From a checkpoint of a small transformer trained on Wikipedia: no biases in attention or MLP, 4139 steps.
Each number is 50 + 12 x the weight over its row's rms, rounded and kept within 0 to 99. Layers, rows and columns count from 0. The size before them is the row's rms in percent of the matrix's.

# layer 4 MLP down, 384x1024, rms 0.0881, rows 215-269, columns 512-639
099:48 63 36 42 47 39 53 53 47 41 53 43 63 24 52 61 47 63 35 78 43 70 62 48 42 49 44 50 33 59 52 29 52 50 36 51 36 57 43 57 53 45 46 42 71 47 35 50 49 57 60 50 64 70 48 45 52 27 34 40 58 49 62 53 53 38 18 41 52 56 13 46 23 36 59 63 53 57 63 50 51 30 72 57 73 47 54 46 32 60 57 41 46 44 58 47 34 67 55 62 66 69 53 41 55 35 43 26 20 50 44 63 58 52 66 50 53 46 26 55 53 56 66 47 56 53 52 42
098:26 54 47 46 49 57 56 21 51 63 45 62 34 52 52 67 50 67 51 49 46 50 78 45 51 47 48 67 50 50 35 55 64 49 45 52 42 45 54 52 55 44 54 42 49 63 55 66 34 41 58 32 29 38 56 48 33 63 45 56 44 57 33 44 65 34 35 45 66 43 44 51 64 22 57 63 57 45 55 67 48 47 61 51 42 55 80 58 39 53 44 55 34 44 49 55 59 64 46 50 42 44 43 51 41 50 38 54 59 51 69 59 49 60 42 48 47 56 52 52 43 36 56 58 51 42 42 67
104:41 32 50 49 41 29 48 55 46 38 78 48 43 58 66 32 62 45 36 49 43 35 50 55 52 55 49 70 68 58 63 50 61 45 28 58 66 30 57 49 43 63 48 43 49 51 71 61 45 66 45 39 47 69 56 35 53 45 49 68 56 46 55 63 57 35 48 51 55 45 50 47 59 58 50 51 52 50 48 35 57 39 58 13 60 48 61 47 54 35 19 36 45 40 60 39 45 45 49 46 80 57 47 49 32 43 60 57 63 34 67 48 39 54 52 54 46 47 37 47 58 57 87 59 68 66 31 47
097:44 67 50 36 47 50 37 56 49 29 31 41 50 39 59 38 46 35 52 59 56 56 42 40 31 56 55 50 55 53 45 52 22 62 36 47 38 51 59 59 65 59 82 60 62 60 48 52 57 63 56 32 62 45 50 45 67 74 30 26 43 61 58 51 78 72 56 40 61 40 73 39 57 47 38 44 55 47 57 44 50 41 66 26 64 58 31 52 59 50 58 58 54 54 48 60 62 50 58 53 64 57 52 45 68 41 60 51 44 63 63 35 46 26 58 64 45 65 67 39 44 55 60 40 31 45 37 68
098:67 55 49 33 53 47 55 31 72 24 63 55 65 52 53 52 57 44 30 52 53 49 55 52 57 53 50 57 38 47 43 52 36 62 49 73 38 71 87 50 53 41 36 78 23 20 55 55 57 43 72 76 56 65 60 35 63 66 38 60 47 58 59 51 58 49 51 57 49 53 54 43 50 79 54 32 42 34 53 39 65 52 58 39 72 64 51 53 49 71 42 65 61 46 48 37 54 52 59 49 61 58 51 49 81 54 46 50 54 51 59 30 35 31 63 62 64 42 44 54 47 53 75 35 40 40 61 42
100:54 58 47 60 46 65 37 64 64 55 64 60 60 50 43 59 72 32 53 44 50 62 38 45 41 56 47 53 46 50 33 68 48 69 42 59 62 36 44 64 61 39 24 64 41 52 51 53 27 51 60 47 52 42 53 64 51 61 60 54 73 44 42 62 51 58 65 54 38 51 66 55 61 66 27 32 53 39 43 69 48 66 61 55 67 57 44 41 53 62 31 45 45 58 54 40 66 49 42 52 44 84 61 59 49 57 41 30 56 50 78 53 45 32 41 39 54 53 35 47 54 42 35 44 35 46 51 51
097:54 56 56 71 47 77 43 11 46 68 53 55 42 38 40 46 59 65 31 59 55 61 55 36 53 47 63 43 43 46 58 65 65 45 48 38 50 38 41 48 59 43 57 45 45 48 70 46 51 56 49 39 41 48 64 72 28 72 31 30 50 35 56 55 76 68 55 47 51 53 25 30 73 48 51 66 43 55 48 40 64 45 66 37 38 49 55 43 54 65 60 53 31 62 65 43 60 74 37 31 34 29 38 64 42 37 70 65 43 48 55 45 31 30 48 37 64 61 68 39 48 75 62 58 54 34 52 52
101:38 65 57 52 43 50 51 57 41 40 46 66 39 45 28 39 31 46 64 65 18 56 45 48 48 57 53 32 31 55 54 50 36 52 56 70 50 64 47 42 66 47 64 48 25 46 82 50 64 43 58 49 49 75 34 43 47 42 22 33 38 61 43 33 53 57 62 47 41 45 38 65 56 60 54 55 55 51 49 47 67 61 59 49 57 33 62 52 60 45 57 55 49 27 63 47 63 28 61 31 46 59 37 68 33 63 36 66 55 52 37 63 42 65 52 46 57 58 50 70 71 45 35 59 53 54 38 29
095:46 49 66 48 55 66 33 45 64 71 59 66 46 57 62 73 64 54 37 48 68 55 60 54 58 46 52 52 45 63 31 61 39 51 41 54 29 66 48 44 48 38 46 39 56 37 44 59 61 36 51 67 52 66 42 57 55 31 35 52 38 47 47 56 36 35 50 52 61 42 42 46 62 72 66 61 55 52 56 53 41 48 59 47 53 55 48 50 77 66 55 43 41 41 40 47 45 36 51 48 38 33 46 32 48 27 31 42 41 37 54 76 49 34 74 68 59 38 40 44 19 49 38 58 47 39 50 71
093:55 52 45 47 53 44 46 53 36 58 59 58 40 52 31 50 66 32 57 45 43 45 56 39 44 26 63 54 60 52 67 57 39 31 55 44 58 57 39 54 36 52 61 46 47 58 55 65 28 55 71 40 43 39 68 45 66 44 52 60 48 31 45 58 51 48 52 69 51 73 48 46 57 53 48 48 38 42 50 48 32 57 59 56 75 48 63 42 62 39 31 61 55 44 49 46 25 63 48 59 49 53 46 40 49 65 39 38 48 51 61 43 62 40 36 52 44 43 49 53 46 42 31 49 41 73 46 37
095:64 68 70 75 57 72 38 49 57 48 43 60 49 61 60 44 45 53 47 65 54 54 47 53 48 51 42 32 55 45 54 50 46 59 23 47 49 55 46 58 46 64 40 43 28 71 53 49 49 70 39 38 42 49 50 49 49 54 39 41 11 38 61 61 46 56 59 48 66 66 44 52 52 65 43 63 61 34 42 72 45 44 47 39 46 46 63 48 54 36 33 45 65 34 47 31 37 39 63 31 41 71 57 35 40 58 61 40 36 54 49 71 43 46 93 59 28 40 75 47 31 64 65 47 30 44 47 56
100:52 62 52 53 51 30 33 46 40 62 60 71 45 57 58 49 67 55 47 60 46 47 34 62 45 47 55 24 47 30 58 66 73 72 47 31 55 40 55 44 37 53 51 27 40 37 47 52 50 53 66 41 70 60 44 46 66 54 59 45 77 75 33 46 68 55 67 53 41 56 51 76 56 52 39 50 46 43 45 64 58 64 40 72 39 52 67 37 60 46 55 38 36 31 61 37 53 29 37 68 37 55 40 32 51 56 51 64 48 45 64 49 41 54 43 43 49 55 50 37 41 53 48 41 42 72 66 45
102:63 38 55 53 31 45 54 68 36 45 50 58 43 36 38 42 73 26 64 52 75 69 73 55 44 56 49 41 43 58 54 33 30 62 57 47 28 42 56 52 54 61 35 34 43 61 44 49 36 44 52 35 51 48 54 37 52 51 39 52 32 29 50 21 47 38 50 69 62 63 45 63 54 47 69 32 63 36 50 42 45 31 51 68 47 63 51 49 56 65 49 80 56 42 35 77 52 35 56 72 45 49 26 46 49 35 62 45 48 55 58 34 45 40 45 21 49 46 60 45 56 52 51 46 56 40 54 99
098:57 29 67 52 32 60 41 60 31 62 40 51 35 55 44 51 55 51 37 67 47 43 51 43 68 53 49 55 46 43 27 49 56 41 65 63 67 69 55 46 52 64 64 56 47 63 50 53 61 63 58 42 38 58 54 30 51 49 70 43 33 44 41 57 50 85 66 43 52 71 46 35 55 45 37 45 61 65 49 63 48 30 51 54 37 45 48 41 54 40 55 57 64 54 54 65 49 56 44 54 37 45 62 55 62 54 70 51 68 63 52 62 51 52 47 54 54 48 56 31 55 52 58 64 49 58 54 51
098:48 40 53 36 52 46 55 51 41 42 58 55 62 41 67 32 48 38 57 34 62 48 37 88 57 47 61 63 44 23 40 36 66 61 44 69 40 56 49 74 57 41 47 52 54 41 81 47 41 53 63 61 45 42 40 45 64 46 47 49 39 46 39 50 40 35 33 66 37 60 26 54 46 42 44 26 45 19 30 76 87 41 63 52 47 56 47 44 62 64 59 72 47 39 42 28 26 53 39 69 40 46 77 51 48 69 49 61 42 51 62 55 39 65 67 42 44 45 62 69 57 37 38 43 53 60 61 72
101:55 56 49 55 62 56 45 28 56 65 47 78 46 53 14 61 42 43 62 36 39 26 55 42 41 57 25 64 19 64 34 63 61 35 55 52 49 52 63 63 43 55 50 46 48 68 30 53 19 49 53 37 37 50 46 57 69 54 34 55 43 66 44 54 46 77 47 45 49 54 40 50 45 53 46 52 32 30 41 54 62 49 47 64 35 52 63 47 55 59 63 40 64 50 76 63 54 49 60 36 53 75 28 38 49 63 66 57 45 68 51 57 39 47 54 52 51 42 37 53 65 44 63 63 31 67 65 27
099:52 46 59 44 56 64 66 59 78 57 52 37 45 59 52 41 48 46 46 31 43 70 38 78 21 57 25 44 57 47 58 40 76 37 29 51 49 39 46 49 47 65 41 51 85 60 54 47 73 55 48 63 35 52 66 39 49 51 58 50 47 66 37 40 46 39 54 59 78 54 58 50 63 51 59 60 50 37 51 47 62 35 37 62 42 46 50 28 50 57 41 59 57 26 58 28 37 70 44 57 49 56 52 55 47 60 41 53 61 28 54 56 73 56 56 45 36 27 59 48 51 50 34 63 33 43 36 59
097:30 58 43 76 29 65 46 44 48 52 34 42 72 39 52 68 42 40 36 59 23 69 57 34 38 64 58 40 57 66 70 43 51 35 57 72 71 50 48 63 17 54 43 54 54 45 57 44 45 54 60 52 56 36 50 49 46 44 36 39 45 65 39 55 44 72 31 48 59 59 56 32 62 56 61 61 32 32 43 59 32 58 61 60 54 65 50 40 51 49 62 52 44 40 42 34 35 49 58 50 37 69 34 20 42 60 57 54 61 64 54 67 38 59 67 53 53 51 53 55 65 62 54 26 51 40 54 35
106:30 51 32 71 66 63 43 66 51 56 67 42 59 59 65 64 45 18 57 32 45 64 47 53 60 35 62 73 53 67 32 48 51 35 63 56 48 62 62 43 48 44 46 56 33 36 46 59 41 53 52 39 59 47 50 48 61 31 38 54 46 56 69 57 45 58 54 69 46 65 61 44 73 29 34 53 53 52 59 59 56 73 53 60 56 71 42 37 47 39 44 58 57 53 56 46 62 55 19 52 32 30 70 53 57 67 51 47 57 40 51 52 54 38 55 69 53 45 43 70 44 62 55 38 63 41 40 45
100:50 55 36 50 68 52 56 53 52 45 43 49 57 64 50 32 50 72 57 50 47 49 55 64 54 55 63 66 65 29 44 46 34 42 48 61 60 48 17 36 49 47 64 60 48 57 30 42 66 66 38 28 50 49 51 70 30 62 35 57 22 43 38 75 24 50 54 62 42 64 65 23 40 57 62 56 45 44 49 37 53 42 30 74 63 66 67 47 18 59 54 43 58 46 35 66 54 42 40 38 51 52 60 45 53 54 53 53 73 40 42 32 59 47 50 64 54 47 78 44 50 41 40 39 59 60 56 55
096:42 39 53 41 49 62 52 60 47 63 51 51 57 54 66 34 53 39 38 62 43 57 43 33 44 38 60 40 37 50 54 41 44 54 52 22 47 62 55 71 58 28 56 55 58 41 62 30 70 29 46 29 59 42 65 50 66 22 42 54 68 54 48 42 52 57 47 54 55 44 48 26 52 43 47 54 40 57 53 71 34 52 35 55 53 45 59 32 52 48 43 59 53 49 46 55 59 58 70 52 40 52 57 38 62 58 43 47 44 56 33 59 42 55 44 37 63 40 15 47 76 20 53 43 58 56 60 37
099:52 57 62 62 40 36 44 58 54 41 65 56 53 60 55 42 37 53 55 46 57 25 60 37 58 49 60 44 51 55 37 54 23 43 42 49 70 45 59 67 49 68 25 66 42 30 47 51 29 67 35 52 51 64 58 44 66 53 56 43 44 42 69 61 46 39 46 37 59 68 77 61 56 39 45 44 63 66 60 68 72 50 58 34 51 31 48 55 33 56 52 41 44 43 53 35 52 60 48 29 54 51 71 40 45 60 54 32 42 34 48 30 54 44 22 55 45 61 44 54 56 52 49 44 61 60 61 72
097:39 37 50 33 46 36 55 60 34 29 59 40 44 50 55 35 38 62 34 63 50 33 37 44 31 58 56 46 50 64 48 36 41 38 71 52 45 44 59 59 55 55 59 51 39 50 29 43 57 44 39 70 37 57 61 69 50 47 51 31 56 63 36 28 42 43 41 64 46 50 37 55 37 31 43 32 36 54 31 57 22 45 54 45 36 58 35 48 41 63 51 52 43 42 53 50 43 63 44 56 35 13 37 59 36 37 72 51 47 42 56 15 46 52 53 31 58 51 71 47 54 48 71 56 49 47 40 49
098:40 62 25 53 46 44 60 83 35 50 44 51 44 45 35 59 52 71 62 40 22 56 56 58 38 59 38 26 41 39 54 56 39 62 66 51 38 65 41 51 39 42 50 51 41 73 49 44 53 71 67 65 51 46 55 46 55 68 56 50 71 39 69 61 50 59 54 63 63 55 36 40 27 66 52 67 61 49 54 37 49 77 41 22 52 53 47 43 59 46 47 48 36 46 62 56 58 65 37 40 42 67 42 49 48 47 51 47 44 56 48 45 41 46 21 32 55 33 52 41 58 54 56 52 57 52 67 56
097:51 45 45 35 50 38 48 61 47 45 43 57 46 52 50 55 69 31 50 56 67 51 56 58 52 43 33 55 52 51 38 39 64 51 37 64 42 51 49 65 24 49 26 39 61 74 48 36 41 42 60 60 30 36 48 36 51 48 60 42 28 72 51 51 39 61 54 60 43 37 54 53 50 15 41 59 39 54 53 44 56 49 78 53 64 46 51 69 35 33 67 46 45 46 47 48 61 39 59 46 39 63 23 68 58 37 51 49 38 50 63 55 37 40 50 46 38 20 63 56 51 68 53 45 37 51 49 62
101:62 29 51 43 48 45 55 62 46 43 62 62 64 52 30 46 26 33 51 55 14 67 45 55 61 58 59 45 34 40 36 63 47 59 62 67 47 53 39 55 59 64 74 53 50 56 49 47 33 54 71 46 77 37 39 61 33 50 60 33 64 34 56 69 51 20 58 62 53 36 54 46 69 50 34 98 51 24 56 47 46 67 58 63 42 50 68 42 52 48 45 29 50 43 35 57 54 72 46 57 42 40 52 58 47 65 44 33 25 48 59 52 48 63 40 43 45 53 39 31 57 31 52 50 55 49 52 79
103:69 48 56 42 50 58 63 49 49 54 29 41 52 39 40 59 52 47 59 38 42 75 35 55 26 73 26 45 63 44 76 39 76 54 58 57 65 48 62 53 62 44 38 59 39 37 44 45 64 50 38 29 65 51 49 43 57 55 40 52 54 57 63 60 41 53 63 64 41 45 61 49 37 66 71 45 61 54 53 53 75 49 66 52 41 43 55 71 52 53 65 66 58 68 34 49 50 80 45 63 47 59 61 74 62 43 63 52 48 59 41 51 41 69 51 48 30 37 42 59 42 54 56 58 56 34 47 53
099:41 49 64 60 40 47 65 46 43 58 40 58 34 35 44 66 49 44 38 43 67 50 42 40 44 58 53 46 31 53 51 39 45 51 20 61 42 34 37 53 80 55 54 55 51 49 55 64 50 56 53 52 64 58 66 45 59 79 49 67 46 39 37 52 44 15 68 43 60 65 52 75 46 44 73 41 40 65 48 58 60 49 43 36 57 34 32 59 57 47 57 44 50 61 50 35 59 50 33 49 39 23 39 54 39 34 69 53 33 48 47 66 44 58 52 65 41 49 52 58 41 50 56 61 48 33 46 50
101:60 63 45 51 60 50 52 68 38 77 47 38 70 51 53 42 56 37 57 34 48 68 60 38 31 31 46 68 70 53 57 55 42 75 59 68 56 55 51 47 35 27 64 40 67 51 48 48 60 55 49 52 67 65 58 62 78 44 14 54 72 46 56 47 36 44 54 43 37 58 60 39 44 50 39 54 59 53 43 47 55 62 49 44 49 30 36 51 41 54 43 51 45 48 56 53 33 61 51 61 77 81 48 66 61 32 57 72 47 45 55 68 28 71 37 37 65 33 47 43 58 63 50 53 61 54 37 54
099:47 42 32 53 48 52 46 41 38 36 48 51 31 41 73 37 43 64 63 37 41 63 40 55 64 55 75 41 41 63 48 26 65 58 62 39 63 46 62 46 62 48 65 51 43 47 60 55 51 53 36 50 37 47 39 54 56 56 48 50 46 50 50 52 60 40 47 52 64 41 20 45 39 46 42 56 36 61 63 50 45 48 40 41 36 54 65 50 55 37 49 60 31 53 73 56 39 52 33 47 38 67 35 45 43 54 52 67 52 27 61 61 81 38 56 42 59 49 38 66 50 42 40 39 48 46 49 47
097:54 33 59 56 65 71 63 62 81 43 39 48 63 75 45 38 44 54 40 71 70 67 62 57 49 66 54 45 63 58 45 30 33 35 36 47 30 68 67 30 56 63 70 40 54 52 39 42 51 58 65 38 38 57 65 48 32 50 43 43 53 48 56 77 58 35 45 52 47 51 55 65 56 41 50 49 64 44 57 41 53 36 59 47 56 50 56 34 48 37 44 22 52 57 44 58 57 56 41 23 51 34 43 35 39 55 39 44 45 70 49 63 55 64 60 62 43 35 58 38 53 52 48 59 48 58 61 43
099:65 76 47 61 63 58 52 33 64 55 50 55 41 37 40 41 40 45 62 41 51 27 65 39 14 49 42 48 50 53 63 40 32 35 55 35 49 44 53 58 56 30 49 49 38 58 51 76 62 70 29 45 33 41 63 33 64 54 60 46 67 50 53 63 51 38 52 57 71 39 50 30 51 33 55 61 64 47 45 35 23 44 64 25 65 38 43 39 71 34 51 46 61 24 48 46 52 57 38 43 38 32 54 61 42 52 38 51 50 67 51 48 50 52 53 52 40 53 54 60 27 54 38 42 62 69 54 54
102:60 64 45 54 52 54 54 55 46 42 35 63 74 43 50 48 43 58 36 42 51 41 26 46 27 44 50 38 44 54 59 41 53 59 38 49 55 56 42 27 47 56 55 31 46 60 46 43 53 61 32 56 48 39 38 38 37 46 44 41 48 50 61 60 61 51 42 52 32 32 55 40 59 49 32 69 46 43 37 63 53 54 41 72 35 20 51 64 41 45 32 52 33 64 49 51 63 49 53 57 55 40 50 34 44 56 51 33 84 47 58 40 48 60 44 25 40 57 52 43 42 80 44 40 42 53 38 39
095:28 44 47 54 50 52 49 62 70 51 51 70 77 21 59 34 62 56 59 18 53 61 51 61 65 51 71 67 43 39 47 59 33 65 54 57 47 55 58 39 28 38 56 48 48 47 50 60 56 35 65 52 44 68 57 59 56 58 53 59 64 60 53 66 48 50 60 65 45 51 55 59 49 68 49 55 45 53 54 44 78 50 33 65 69 28 45 68 31 53 27 31 68 61 30 49 70 47 50 65 38 40 50 47 45 36 43 69 41 44 53 39 63 48 54 60 43 42 68 21 49 54 48 39 37 49 50 62
100:47 42 76 45 75 52 51 39 52 43 34 61 52 54 61 56 41 52 31 29 39 85 30 51 82 59 58 57 38 23 41 48 58 59 39 41 56 45 42 59 64 60 44 46 44 41 34 43 40 54 55 61 42 46 56 64 40 42 64 32 52 61 48 33 39 49 66 58 70 39 35 54 35 54 50 52 34 55 42 30 33 46 45 32 61 44 40 43 63 68 55 84 48 49 48 49 42 55 41 60 45 41 32 62 52 36 39 34 38 42 51 54 50 44 51 56 56 53 45 74 48 41 61 53 38 44 60 43
094:58 50 29 42 53 33 75 50 43 25 47 55 61 46 74 44 48 48 59 69 57 63 46 17 45 47 64 35 29 37 29 57 45 48 37 69 46 49 30 50 54 35 31 46 66 62 57 61 62 33 38 86 49 39 44 52 40 56 33 64 39 68 50 52 51 62 52 47 50 50 81 44 39 51 74 52 62 57 56 50 51 62 52 29 52 53 57 51 22 28 52 39 64 55 39 52 30 52 50 71 25 36 51 40 70 58 42 49 55 43 67 53 60 35 39 56 51 46 76 50 33 71 54 40 51 58 64 41
099:50 59 61 51 59 54 54 56 33 50 33 55 32 37 54 52 57 52 59 38 38 43 56 45 44 69 39 54 52 35 62 58 37 44 39 45 57 44 50 38 52 42 37 53 55 51 52 54 55 49 42 42 42 49 44 51 40 06 50 52 56 58 21 29 47 10 74 38 46 57 47 64 42 40 29 38 45 59 41 46 64 43 59 26 24 48 40 65 33 78 63 43 43 40 36 47 45 30 54 70 32 47 44 27 59 43 21 83 81 38 50 46 42 66 51 39 49 42 47 53 53 56 38 64 42 57 40 47
103:55 63 39 66 47 62 48 53 46 35 47 42 55 53 66 38 49 68 71 47 49 52 49 39 49 57 44 54 48 29 38 59 26 44 58 59 54 44 62 58 37 35 53 22 58 52 71 67 62 33 68 38 73 54 72 40 60 44 43 32 26 52 48 56 42 60 35 39 47 42 57 39 52 63 55 75 34 58 62 35 50 68 48 50 45 50 53 34 26 54 59 53 33 45 46 66 44 37 49 63 44 17 44 51 53 49 34 62 62 46 59 39 45 56 53 39 43 82 39 59 28 39 46 58 44 50 69 54
096:55 58 48 39 56 62 49 39 54 44 41 62 42 66 46 40 21 31 53 70 54 50 64 47 48 34 52 44 50 34 49 49 32 48 55 48 45 52 50 52 46 34 48 45 69 73 54 45 60 42 30 25 33 67 53 74 38 38 43 48 42 60 37 49 54 64 53 61 57 67 34 49 54 59 50 60 33 51 36 32 59 39 51 40 37 35 54 54 42 34 49 57 54 34 53 60 51 59 72 67 39 50 41 52 52 47 59 59 56 48 48 66 47 41 46 73 27 64 54 40 41 57 50 50 37 91 33 32
100:50 37 51 50 28 60 64 74 34 57 65 63 52 54 61 65 58 29 50 49 38 62 39 58 60 37 33 42 39 57 59 42 48 59 85 66 42 64 56 59 60 48 64 68 56 65 31 40 45 53 52 63 35 28 31 49 65 42 34 67 49 47 35 67 46 57 33 54 50 64 55 66 64 64 58 59 60 45 38 54 32 63 43 38 41 46 55 49 62 65 54 55 55 67 49 37 47 62 64 42 31 78 54 52 45 30 31 32 65 48 41 50 60 56 35 42 40 40 50 50 41 48 60 43 52 69 64 51
107:54 35 29 50 33 48 45 66 52 46 52 62 44 68 33 59 60 41 47 40 48 60 34 46 52 55 69 52 58 57 14 62 35 39 56 54 50 47 52 32 63 57 38 43 31 56 30 33 55 60 51 40 42 55 21 50 38 53 55 51 54 66 47 65 63 73 33 55 36 49 49 74 53 67 40 60 68 53 70 78 60 53 43 52 21 49 33 48 59 44 45 70 57 53 59 42 52 45 36 36 71 76 27 49 50 43 54 52 22 47 35 56 65 60 56 45 49 25 34 56 28 43 39 51 43 44 53 57
097:44 40 71 39 40 57 59 33 57 40 52 56 35 58 49 43 46 39 62 55 46 35 72 58 49 34 39 75 50 44 64 43 55 35 38 30 41 36 45 48 51 61 34 57 36 55 44 21 60 44 58 51 35 53 38 70 56 77 40 40 60 64 34 23 36 47 48 39 44 59 66 40 79 39 36 53 58 42 48 76 34 41 59 45 43 52 44 40 63 59 50 41 29 52 34 49 62 39 26 40 48 57 44 40 46 20 25 55 59 54 47 42 34 51 27 27 54 57 54 46 56 62 46 42 57 35 26 57
098:47 41 59 50 51 59 44 64 43 29 46 57 54 52 61 32 64 61 60 46 50 36 42 47 84 38 54 49 42 39 43 25 29 46 62 58 32 50 32 35 51 46 62 53 55 55 33 64 50 52 53 54 35 68 59 66 73 57 36 64 47 74 57 40 52 38 50 61 54 55 23 45 79 48 57 50 40 59 61 47 53 59 48 43 52 48 51 62 43 47 56 52 38 42 66 67 52 73 44 45 53 67 49 32 45 54 50 52 85 63 69 47 63 45 65 59 79 25 51 49 41 64 47 33 39 36 59 50
104:38 24 40 22 46 38 58 46 53 78 44 51 30 83 61 38 56 75 44 53 52 69 52 57 35 67 56 64 58 59 45 56 45 42 43 42 66 41 45 44 46 44 61 53 40 60 49 45 60 52 48 55 39 30 56 59 33 47 55 59 57 72 54 44 49 45 34 46 50 53 56 35 53 46 54 52 64 39 60 28 51 49 51 50 53 49 40 54 41 36 61 24 71 27 36 40 60 76 42 45 63 44 59 47 48 53 50 45 35 63 65 68 46 61 42 67 79 48 54 62 61 44 37 69 43 36 56 55
097:55 60 53 76 49 38 59 33 78 53 68 50 62 45 43 32 52 31 42 57 61 63 45 63 35 35 31 60 61 42 62 46 29 51 52 47 50 71 33 46 52 31 41 59 38 57 56 41 55 47 36 41 51 50 41 42 35 62 42 36 39 62 56 39 63 44 47 56 47 68 42 47 58 49 46 51 65 47 50 62 61 53 58 42 57 36 43 59 58 35 59 51 55 36 51 52 56 44 43 40 11 51 51 33 51 65 55 40 64 66 39 56 40 65 54 43 39 43 73 50 51 36 51 21 41 61 53 68
102:38 36 24 55 46 47 44 25 61 68 74 32 52 41 66 59 61 55 56 33 55 31 41 33 66 40 50 46 65 44 66 29 54 50 27 61 61 42 40 31 64 54 41 45 50 55 45 68 59 63 39 44 53 53 43 49 42 52 56 40 35 42 54 29 46 59 67 35 63 71 50 42 49 51 36 49 54 47 42 60 48 45 62 38 55 49 51 55 39 43 27 35 41 51 42 43 32 28 53 55 34 38 50 53 72 71 67 57 51 27 37 48 43 30 42 39 48 46 53 40 78 43 67 43 64 36 58 45
103:28 63 48 39 41 54 44 68 51 33 49 69 32 68 57 43 48 38 54 42 41 54 44 55 60 53 24 24 45 36 30 57 35 49 37 65 61 55 41 50 43 45 72 45 35 31 63 61 28 52 72 50 40 47 49 25 18 73 47 68 54 71 46 67 51 62 53 37 57 34 37 48 69 40 54 62 47 38 43 38 56 66 59 26 62 47 49 21 42 65 68 50 41 65 53 57 28 68 30 43 63 44 71 53 50 47 46 46 30 39 46 38 35 59 56 49 59 49 46 56 56 52 56 53 72 38 52 65
100:45 37 29 47 49 62 53 55 44 31 75 67 42 40 41 32 55 53 78 66 55 47 53 50 53 50 33 37 59 74 39 53 39 53 66 52 42 66 71 47 42 24 48 33 54 32 48 37 49 54 20 60 29 57 34 48 58 51 54 52 51 62 58 56 59 83 67 63 46 60 47 51 56 50 61 57 28 50 55 55 57 38 53 79 76 41 41 53 56 40 50 53 83 38 53 55 53 57 33 61 37 66 46 56 49 58 50 51 63 47 57 37 66 55 66 33 47 39 62 37 42 56 43 35 45 28 58 46
101:36 57 48 51 49 46 37 41 44 51 49 55 48 29 51 49 54 49 52 51 57 21 44 49 56 66 38 53 48 32 58 56 49 55 51 49 52 44 64 36 50 32 47 65 56 36 23 44 49 25 33 44 46 45 52 43 42 49 45 55 36 58 55 44 43 49 55 24 49 50 54 40 50 37 56 53 46 58 58 46 36 55 67 41 64 62 47 40 57 51 67 61 58 53 34 40 54 56 58 52 51 54 55 63 58 56 61 41 74 53 23 52 24 52 52 40 62 49 47 51 46 25 56 53 61 29 75 59
098:67 59 42 48 40 63 50 33 45 45 40 34 58 52 36 40 45 62 65 50 44 52 49 55 41 37 60 72 43 54 48 48 29 38 27 45 42 47 53 56 30 51 52 42 43 54 59 44 58 56 46 49 61 39 57 44 48 29 34 25 35 37 55 35 60 51 35 28 50 74 40 55 51 31 68 32 33 41 59 61 47 16 41 46 52 53 73 39 47 39 42 53 64 55 50 58 44 40 50 45 57 48 36 37 46 56 45 37 41 57 39 57 49 69 49 22 40 49 40 31 54 44 58 61 38 59 35 40
105:48 43 43 57 57 71 47 55 66 35 37 33 30 42 59 43 58 37 34 40 40 62 62 47 74 45 55 37 71 66 51 43 62 59 37 58 57 61 94 43 68 44 58 41 53 43 41 51 42 49 58 65 56 38 47 35 56 39 35 48 55 36 53 64 44 47 45 56 37 36 66 35 31 62 56 47 62 33 48 37 49 60 32 43 32 77 50 39 63 32 51 51 40 67 63 59 55 34 66 66 48 71 70 77 61 61 64 54 52 69 57 55 34 59 40 50 48 45 60 40 57 45 53 54 44 35 31 56
101:49 54 50 55 71 32 52 45 66 64 34 50 45 44 38 60 40 48 43 48 32 39 38 49 61 58 56 49 36 77 43 46 59 58 28 40 48 55 54 63 30 50 34 47 54 52 37 61 49 65 45 65 32 46 54 30 66 44 48 42 62 48 52 30 67 56 52 54 67 47 40 51 55 35 42 53 78 39 55 37 61 56 64 25 58 54 47 60 57 48 37 46 54 51 55 60 56 65 30 54 37 44 57 46 51 56 52 54 39 31 44 48 60 40 32 47 46 44 47 78 44 44 60 55 40 43 45 46
095:65 34 45 39 29 28 45 48 52 43 39 38 50 55 35 37 38 33 59 53 63 49 33 47 43 47 59 50 34 51 48 37 55 66 57 49 46 59 72 63 50 38 45 56 63 52 47 49 61 54 50 59 82 68 53 56 59 55 49 49 39 56 40 50 66 52 54 37 68 53 54 64 50 40 54 69 45 52 51 46 50 59 45 74 40 54 63 50 42 61 50 57 64 75 41 46 40 39 48 65 56 70 62 57 43 52 42 57 41 54 72 27 37 58 55 73 29 52 42 61 61 66 58 41 56 55 45 58
175:29 63 29 48 46 48 49 48 63 50 70 46 47 34 54 54 57 34 40 45 40 59 73 48 25 42 54 52 46 48 64 46 62 25 57 40 52 73 71 62 48 60 50 51 49 44 45 59 70 63 32 42 49 50 56 40 61 47 45 48 19 64 39 45 23 24 55 54 45 40 45 44 42 62 51 51 48 42 67 58 66 51 43 42 59 63 53 57 48 51 49 44 56 64 51 52 58 54 57 50 66 42 43 66 45 56 58 48 51 39 56 43 50 52 58 55 52 52 64 50 44 28 31 65 70 50 37 41
100:42 47 56 28 42 58 49 38 59 51 40 40 37 62 28 38 51 66 60 33 32 60 35 41 53 73 53 43 68 49 51 40 77 55 58 56 41 46 60 58 56 47 55 50 55 34 36 40 54 25 37 64 51 70 52 58 40 37 35 32 46 26 66 45 56 43 48 63 32 50 47 50 41 40 70 52 65 68 54 45 25 31 70 52 52 52 43 44 36 40 71 41 64 61 61 47 62 29 68 48 46 50 53 46 60 64 57 50 46 51 23 62 66 47 38 42 59 67 60 44 46 53 57 35 33 46 50 41